Each number is 128 + 32 x the weight over its row's rms, rounded and kept within 0 to 255. Layers, rows and columns count from 0. Numbers have three digits each. The size before them is the row's rms in percent of the matrix's.

# down: layer 3 MLP down (transposed), 768x256, rms 0.0193, rows 269-293, columns 128-255
# up: layer 3 MLP up, 768x256, rms 0.0177, rows 270-293, columns 128-255
down269 090:104150139116170117112079180111105129118172102107099158191085127138129050129128180101110184156135112065198126090150152195123134104129128114101156108105091107108106147134116161107076140054101140084187125149103109113124111165112206098211131127142104159116155130097113156124105176093199126115154132168140143154158140107153104164102194134155140102141109129160114118084140119137142117076162
up270 087:141192157135119125095140086052104093170164127114058121091137162130115171152132109147140079091133117119114080161142123136151156112111132178112119192166130106137054036140088144117151192137123106147110143129181162100122107041139119112154094106140081129127128142073070083116165153118114149100127126178132149104141135151084126112086094109145090122168161116125161117119133117079165082096150
down270 091:084125163093150171188110149107174094175112172145181162090103116123132169130094149085108084101138175128129118150130182137146135093170084077119101142121139173106156085108154081111141169152153102188102208087158128072139168136102116123152155121099124111186094129153155089118137123162026076189082102088106129111068138148113143160141071135141192159128108116088112116176167136133143146129090
up271 085:067154174102219175151120092142149151150133124117082151109166129110106122070146155129135110079171120104131136130116117179140116094109197102105138111132074130139164090119174153169152098116095095110149118141115110175089111119160081106101119180150149145090189071074138198202146091109094121123139118166121142168128118079145129124161073152103069093114146126140089118089159160141142146130108
down271 086:161120120104141128125153089149147129177161142154131144138171116147112095094092099208105101188106102119083099132155138121144129104155124072096140107062110122139131137086078083115130111153127083164108160142197173125154131135157059156134149209081134102156117109093139100123071092084148166171062155077083152087160152134128183120128110149100134124146119103191147103124187109163146193111105
up272 097:117131094153169110149093186125100104138099114138130081156121103098097124124133188099087120145123108128123115126104111136178134095107143110153093124115153136102112180123159102107091151103100189075157122137093126135126070136176071142182088127136160135126153102120205142098107095124157104145117111127114136098122120170134177177112104147191162153132096138143167127133122153153128126155161
down272 098:133128079082136109105153116109182120148141135136165172157135097158132149088122138183133147090124123120100142081097120103092120106084166096080189113067126148147114093152137189102131094127177117115122141146130101125098186173080161149133071065119084130127117183166143136144119214101228157141116193032164145169115182140143113126085180140108152088102103192130134128068141149144177122089140
up273 084:071193092182141095146079112128105087158129060163157162150183090078127164100151141115133083129161091127099123081086154125174138167146155100083060182149192096182088174149115186096096110132114162220094079119111108100149102089069141132141087185153085093136148160143164121171151132134111121138144104084124169141102099100153124162144175156187115080167110138120130184094068092131136124125147
down273 084:212156164104137129164107125159199126151154125167109118145130154109128118122104138071110101128085139090162148098131150083162081131162095153127139116135148137096078170113170129078092098121138172132130122158141134147080155197149159147104074147154175084110176115099130109129158184146134102172085157103136079144115145108113148170113120140216096091101148099127157158145166140142158103135105
up274 092:118030105131183110134141158162122164148094100168101122159155115144100105107137235114129143117138247142147149125141147103138100081091152180118110094089132109169137108136110116124134144165127091177139094112126084114156122100120098077091175117157065123065142081072132146147183168102206138116138138191126105132120132141115120088141078136105142131133124128118131106194165159098157170123118
down274 092:083098094116172094086150120092150076141132131126126086158189102130097116121162157102164129110113096099163108138203133120132109091141176085093142124109141079175110106121099121127128171122160115118112168176181125146101145157096158199127133128102111148110091115132075093071146109083103135176044139074105162131062112104108173109123111091135147127154134112138133127147112159079188139174139
up275 088:107056167111168148088076127165075125116181136149138070134148115131085087121113061175133119080124101177135107099134106112059155179160135074147104152172085085132180113169086127171149130121130115000095088098138178125122129119150135100109136121133141080156147200100103110134161131120096154140105114164133077126156117086113108161119081158167121166170185149057145099149131145171153113192109
down275 091:091177072154125110112151127162121078144098100144174120154128143083156172101181115131112148224154097198116067135096149127114119087104074106142160176138157143157164133121130188126108118104172091166136111155149098172116095143141127176194148131119139106147118123090070101131100160170086112147128125113192128137133179155152208136161135169134084114171161110122145076157070184093151096060127
up276 090:142112115107105145089135136089156164116125101133106101106050161155085079186104092152090108130154206163121061141138086135160115091124079124155127186169146193128100052189142123182141112039131140162114215143150149145100142127130136102142169097175106124137092158100129179170125173081140193105126102147163076117133080101129125111112099147120128150168096126108099101085114088102144078122106
down276 091:119080113132117156159110077127105157138101125131104117146093083086185138087117105123087164164155111147073159200131084145156110142168092125161135120124172160185159084103146117178143167166161074158075085123188162101127101135153060107128212124125139111158040172196167118167196118171094095199095077113040160111146166144135120108160141118147150196097159145115105143154135159109136126120111
up277 094:096109162163128132172171117114159120098034127129125165097117123166167122158118179110137128135154187068143136168070144150193132145113108127162126113116117185110147106177146183095132099109120156111113144122143082180129140160139133197126165119105178093104080103129079107101133161080124085156083123147141218100114156125120172139104140109133131186129118131172190169095131115097135094129146
down277 096:157154088117179113140128185145140161115154162139098122160074082121153075140067163141120142138183119139147125142096090185176117153170091156090158141121084192150144107090143067159126135067126079160109068153089144132144165141132120098130185078117110210128074190156103111102171138136248141105126162128123146112175168107114098146110145153154144131077158140181096135105184064114156078111181
up278 095:134121124120126137137146118098083134123131058088095161123134122125128152139152149082141080097158118096139073171073131100107123161095123140103141164078081087141090128092098141065175141199101119127075112126138116096108172088106116178135146125073026111084118094098110101190141146153158158180151150130122151151155132161101162114146120187151113164117188116106170100091130112114107138072110
down278 102:174096126073162139126122181177183075172108130098114099100160108163083130116121138173113100140144145113180132123147172166162111134127113144070109119108085155098165151148138092130124129108130140158146171141128120138077142101096093113075101164160148236121115105144169144103130059150105117107088176107125138120096087148088111147113111126094106144117119169145100151172137122139138108166127
up279 101:121147179106137135145102120108096156141124111123062132110166178128148112064114096105136134115063160175124106153144093115135139118111111091133188088106117090125151127147128173139105145160126110086139031142127138133129189133147090147158160069116105102142146096130156077097074129143126142118171132204146123107113164159073129138105097119143108116114134115121185064106122150035122155155086
down279 108:133143166107119138147123129107116104172059193149197129117103157108069140097134175160158135114156132220137155094169147163116139058152156093118100165194090135143091136081129117166121117089155142151140188099143124110095151129162104145136145026117101144072104185149092111096095098112066106071122116158168071123094165120116121106059099106122092078131118039110092105132116194124106144104133
up280 097:094172142152089151195152098141164060115188141100123171139107146141099194128124066170138083146125074109133089136161098138103147129096112086138151091130068156090095220120102093135133087241109130119108182166115115077152169119097115092184154162114121111090111156132131187157122133146075084183143148121092107153115153161148141152131209110126090166093121119146181166129133121206123155119129
down280 100:151114172181141159167105087050154140162174099096135171176100136157143097162112175110141195137071106116149162149112168120136190106175072159128125140147149134079074109180102094082104147159064149128129121135177143120141112132105156057164130183188130155149132119110107116155080137093171086093136117205085118141111089167148134167166167085124136067106168104173115127124163084130125098092121
up281 097:089078182117111159085130123134137085113184170149048145149131191125039125088124065183177140138181143107146131096122096193112175141099104093162124082108093077131157177105108175126107106156122111059089157215097156126124136122148103113168123119115167077084113119147133105139129093109111097090167118157125146103148086125116154105110152164125117146112172124076129051090165116163135090162124
down281 101:126136117138141106161111107122100146142147113119127149140093152116159135151074156162126134079127161201050116148163174158126112089102154163104096169114091121167165141107177094155116123066137143150154117115198101121115093126150045120144140121138184126182134127131178150147076164137111113112151187130157175149117162188141215139123147103082092042189142156082111126102120096136111125105165
up282 099:112044073158147127086147123095100179070132100121111117124131127198068113148133140123110098162117118132163084103124100142111146133124180089164126111165135179117149111164076055212153077097150128084106154150128127092173100119131146090150143120167096126189169120144118159078135116150124083135143127193126110152177115119120096145158100147104129122159131137132124107136150137156124149112142
down282 096:096143096170102109135142116120164115137106174143137126193159098166121188189174144130109163091145002128160139101120146109067100111123149110126175201138202132135122131170089155135142147148101116103069139138162118164068093147157155170145160135116128143136111158171127109170161128118205044147130124105105108136089144163155226086144143132103130114141127112106128041141103181135106134148064
up283 092:091090110087148130128109192132116122158144118110164136105128078121114123127138101179169100146169109125148081139149142199154162127082174165094088080086053196073111094115090135124155131156085154077149157077097166093169131106114135149185093135110199153120118139170117154158171055132063118143124105179117126139113147108125151157096180128131130109123159136149110140097150088214113114167126
down283 103:085145106168072150117114165162127141126132179137127125172139084187107103120149074068103176124136122099096140142148127167150177156122088077105163127107136156075124103111105130120118169118070087143157194129097088156120129149169133193161108173162132119158122095114106144118058115115148089100105124141141114138158144179147145143093123133073085134170101224145160089100153058140086141094133
up284 088:175082163096122117189099164127109120149157084135147196120191117113134127093142131111203119121100084136119170086106147098137100159123146151108099114108130103094135146119170167119142107119152112097104133144139078176128095088142086124075149129145134099147111197129184137164107071172102074153126114127107131186134071140232117196155124117144143160124171129095109111110095134126108190197134
down284 100:237140101125151111141163098136105122171112142166152091169160146148075124139183142160196156130125126068068120057149167162144079128111106146087171104089186122157122082168112144111104152095100132165159118179130100122154109115133147143067115185154117155099133056138164186140079134141134141138104166109158174110111111160130150125108118099094106140125123063115152104153123080122075130152141
up285 092:075073129206166133175160106094179116115037161135190145120143126111124143137126148162091163135125120132114105171127126149166142140111144201133091183140104162169070141148116115098142096129146115201149147114141050147100079126124118135145128122206130121121147130105071113116126141098102200106117122146132159119120050073106177129146149100094091148088075115239107135142143109049114096136152
down285 097:058095146109140138115143128100125159128178145191132117116097098157121088129078140128158134099117114094165148216158109128140145119235111146151160066104149191204097173072073096163151131118148116108124099147108143135089124157102125097107160123128118096092135114108098114140174133094128170094139134130042096122112140131156095093188137169160187133114128105141139120087131172144152160114108
up286 101:116110064127103125050178172107130159161067095114121108131109121084171125167136171157173150153146134126122117153160146125106129109166132126105043143127172171169119069161087111059162154089148179154131161137153119088121091071129199193175042124083166102107154089147061082179120118113185156101118123070147135132122157149069183133117103124118154104181115133142062106136132060095117118065135
down286 110:138106122104100150129122184115164137123142111137040088085127092087147167119125104097070104132122149133135129190118095088140108161121144130135129106102108125057174091094128127157154128172146095149092147127125093143053183130115044179145135113140167152162099183143097116128160089087103136145144135065137104126129104083104106155088132113124154139109103163074159162119127139141189124152109
up287 103:170160093127148147115137180129110124077110127086115119145183111146156092179128149101155159160109113086137245127148164116070127128092077120143103146114132108174119069150157117141124143147140170112119139145155112178122098142103211131124088054074189109090146123136126135076152120147200094125096110156102116170129146156119090142104114105188170142130157134087130158214107166136153129089127
down287 104:151163089134113128107172192138156085103090127138110122114149118160191133202124123152104068132138159155135119129148157121088107145043121125169128135128079145107177095142117153108166126100179128164086090144072107146099118071127177157125159091155121177168161132104168129136109138169146163059223133109149153123117127111084132129117129118110130161108134082163078149138074075120159079123194
up288 086:167148159112153141133204123138117104137120057145118172133114114145102187075133100167129164081148152127145156175071125117139147192116171125136129160125048141094119128122219088119179090131171155169094166070140120151126186173158091082112150097163107118156000189127123133138125157135105096124158159149132144148127059109197108149104131127152116186120149139164150143152161095110105117198107
down288 098:195106120137161114103161133086058153118105110088141123175104121160084107136168098133195103133174151094128160142129169160177110144181116147110104141133162121153144105141087164138102174102101121137161059121160122144173084151151112053110137152176100140150095156144162187151126166160122136129121152163113138146126086106123122143112109121124093129152161106135152100125107079108108129149123
up289 151:055154130225137122095148121141146089112132139126121148142159094132128140163134080149156179079176108166143121111127143070104181139195106160129138089134143137109153106155131100064146110177135129097168088092137172078104079194124171092117159112101097088172089070143103147106058157115184147077145126118162123135110134154117144132086149115147116146113113122132124126112141105152139114151151
down289 132:129107148132136127117092145168125137119106085120220121121130120142116147046121151114100151113118165145083126111104113103130111058101141200131098193139175088120172105112155149152127140072159128102138143181128106159143137106124098101208107113192124190126129189111098179100192132130153151133171147154124100181101180130131088105098184214128147123123120238134165135105140126142189114132117
up290 085:057101204115138119115087138095104141154108143158129105105156109108140154122133151182132135093169073119115135112113119156112177147123122127162050132120092118117105146057162210178099128143149163000101154136146194163166130121147133113172124194144135167096144122159146104092104162126093078132121138152168205096091130118123123168169110144167145124155123123160175207112132120158135121214137
down290 090:120232103143156085118120130177142123120143083151142132114081101137131092089085132119088162146129134103158109116087138088140189117175077100127175122134077181142147129131139117183175106122117110171171167130113075167165144246165137152170109132122126106151083137109127099123149121130181113144145150148144171092129193177173131167111113127137150071145108173162154107135184067138171108080155
up291 101:144194100133150133142124169070142133146127167135149109111156150096169129169133164149134153146079040087157108162147141114107087088111159139107108141123180144173156112198127037138101171169133166175169101135102135077118118116115153057168088116086116105112176092131177097122186142143156089138128121128123159191145167164125112125118150141179195106142146141138105122155170145107147082013134
down291 106:089138142140090173092132097091225121130098134159134090074142119200096159171093130119105043096083108140117117133110067059100145170082144115136089144088145109099098131177107119068173162126124160132126209130168124148073142064157167116123124128129093100108147214105134123115115094128121181149162093107083095156078151135104152129150131130096184117071089053081112134160127124115097133141133
up292 092:112091158102144139141105094147163083175116101111162152088108083090127161151145194172113138033127149166132065163108100166114127115149066172130106152137070152153126142106052111120105127185177121130148139125112095133125069117133082159198104152118172153121122140119078152175157130086076172146052154104153140181129192142093193127121134123125134117138099124161104186106167129118175130154140
down292 096:073107087089107130060069160135115101156169077117126130156098120096127136073142098121067120132096192124151120202173129112177162117144131038101121066077047154149180159081053143160148123170150145111108204146151130188114167149111110140139085160129104144123101155111142109107116121095132121140094090127098086165125128079164077139065174089090153167149151158194179158120140101102120184090098
up293 083:140173102120122121118117069138100141124109154114131059123131149152181159149118093141130173183139159044092156206108134116154131183132113137143086169126172136161136099120137137114123186129093194198135067165132117141092126136113175133186082109139166080124110102147104101044077154116128106075149166051125142134082147158094129114160062147190131139165047136111169134149065116120153139091104
down293 093:157140109114147102108142183128130128118111123155124155094143136137164093136080130099130025093166107138101103139046115107116111124146121085149116077149114170102127115134092116153108093156118119100128122118109159077099156115127163112097178067145101092116151153100044067106169168091128173148176122100137155092117146097143124148124178148201154109098071029037101115094079126133230128125171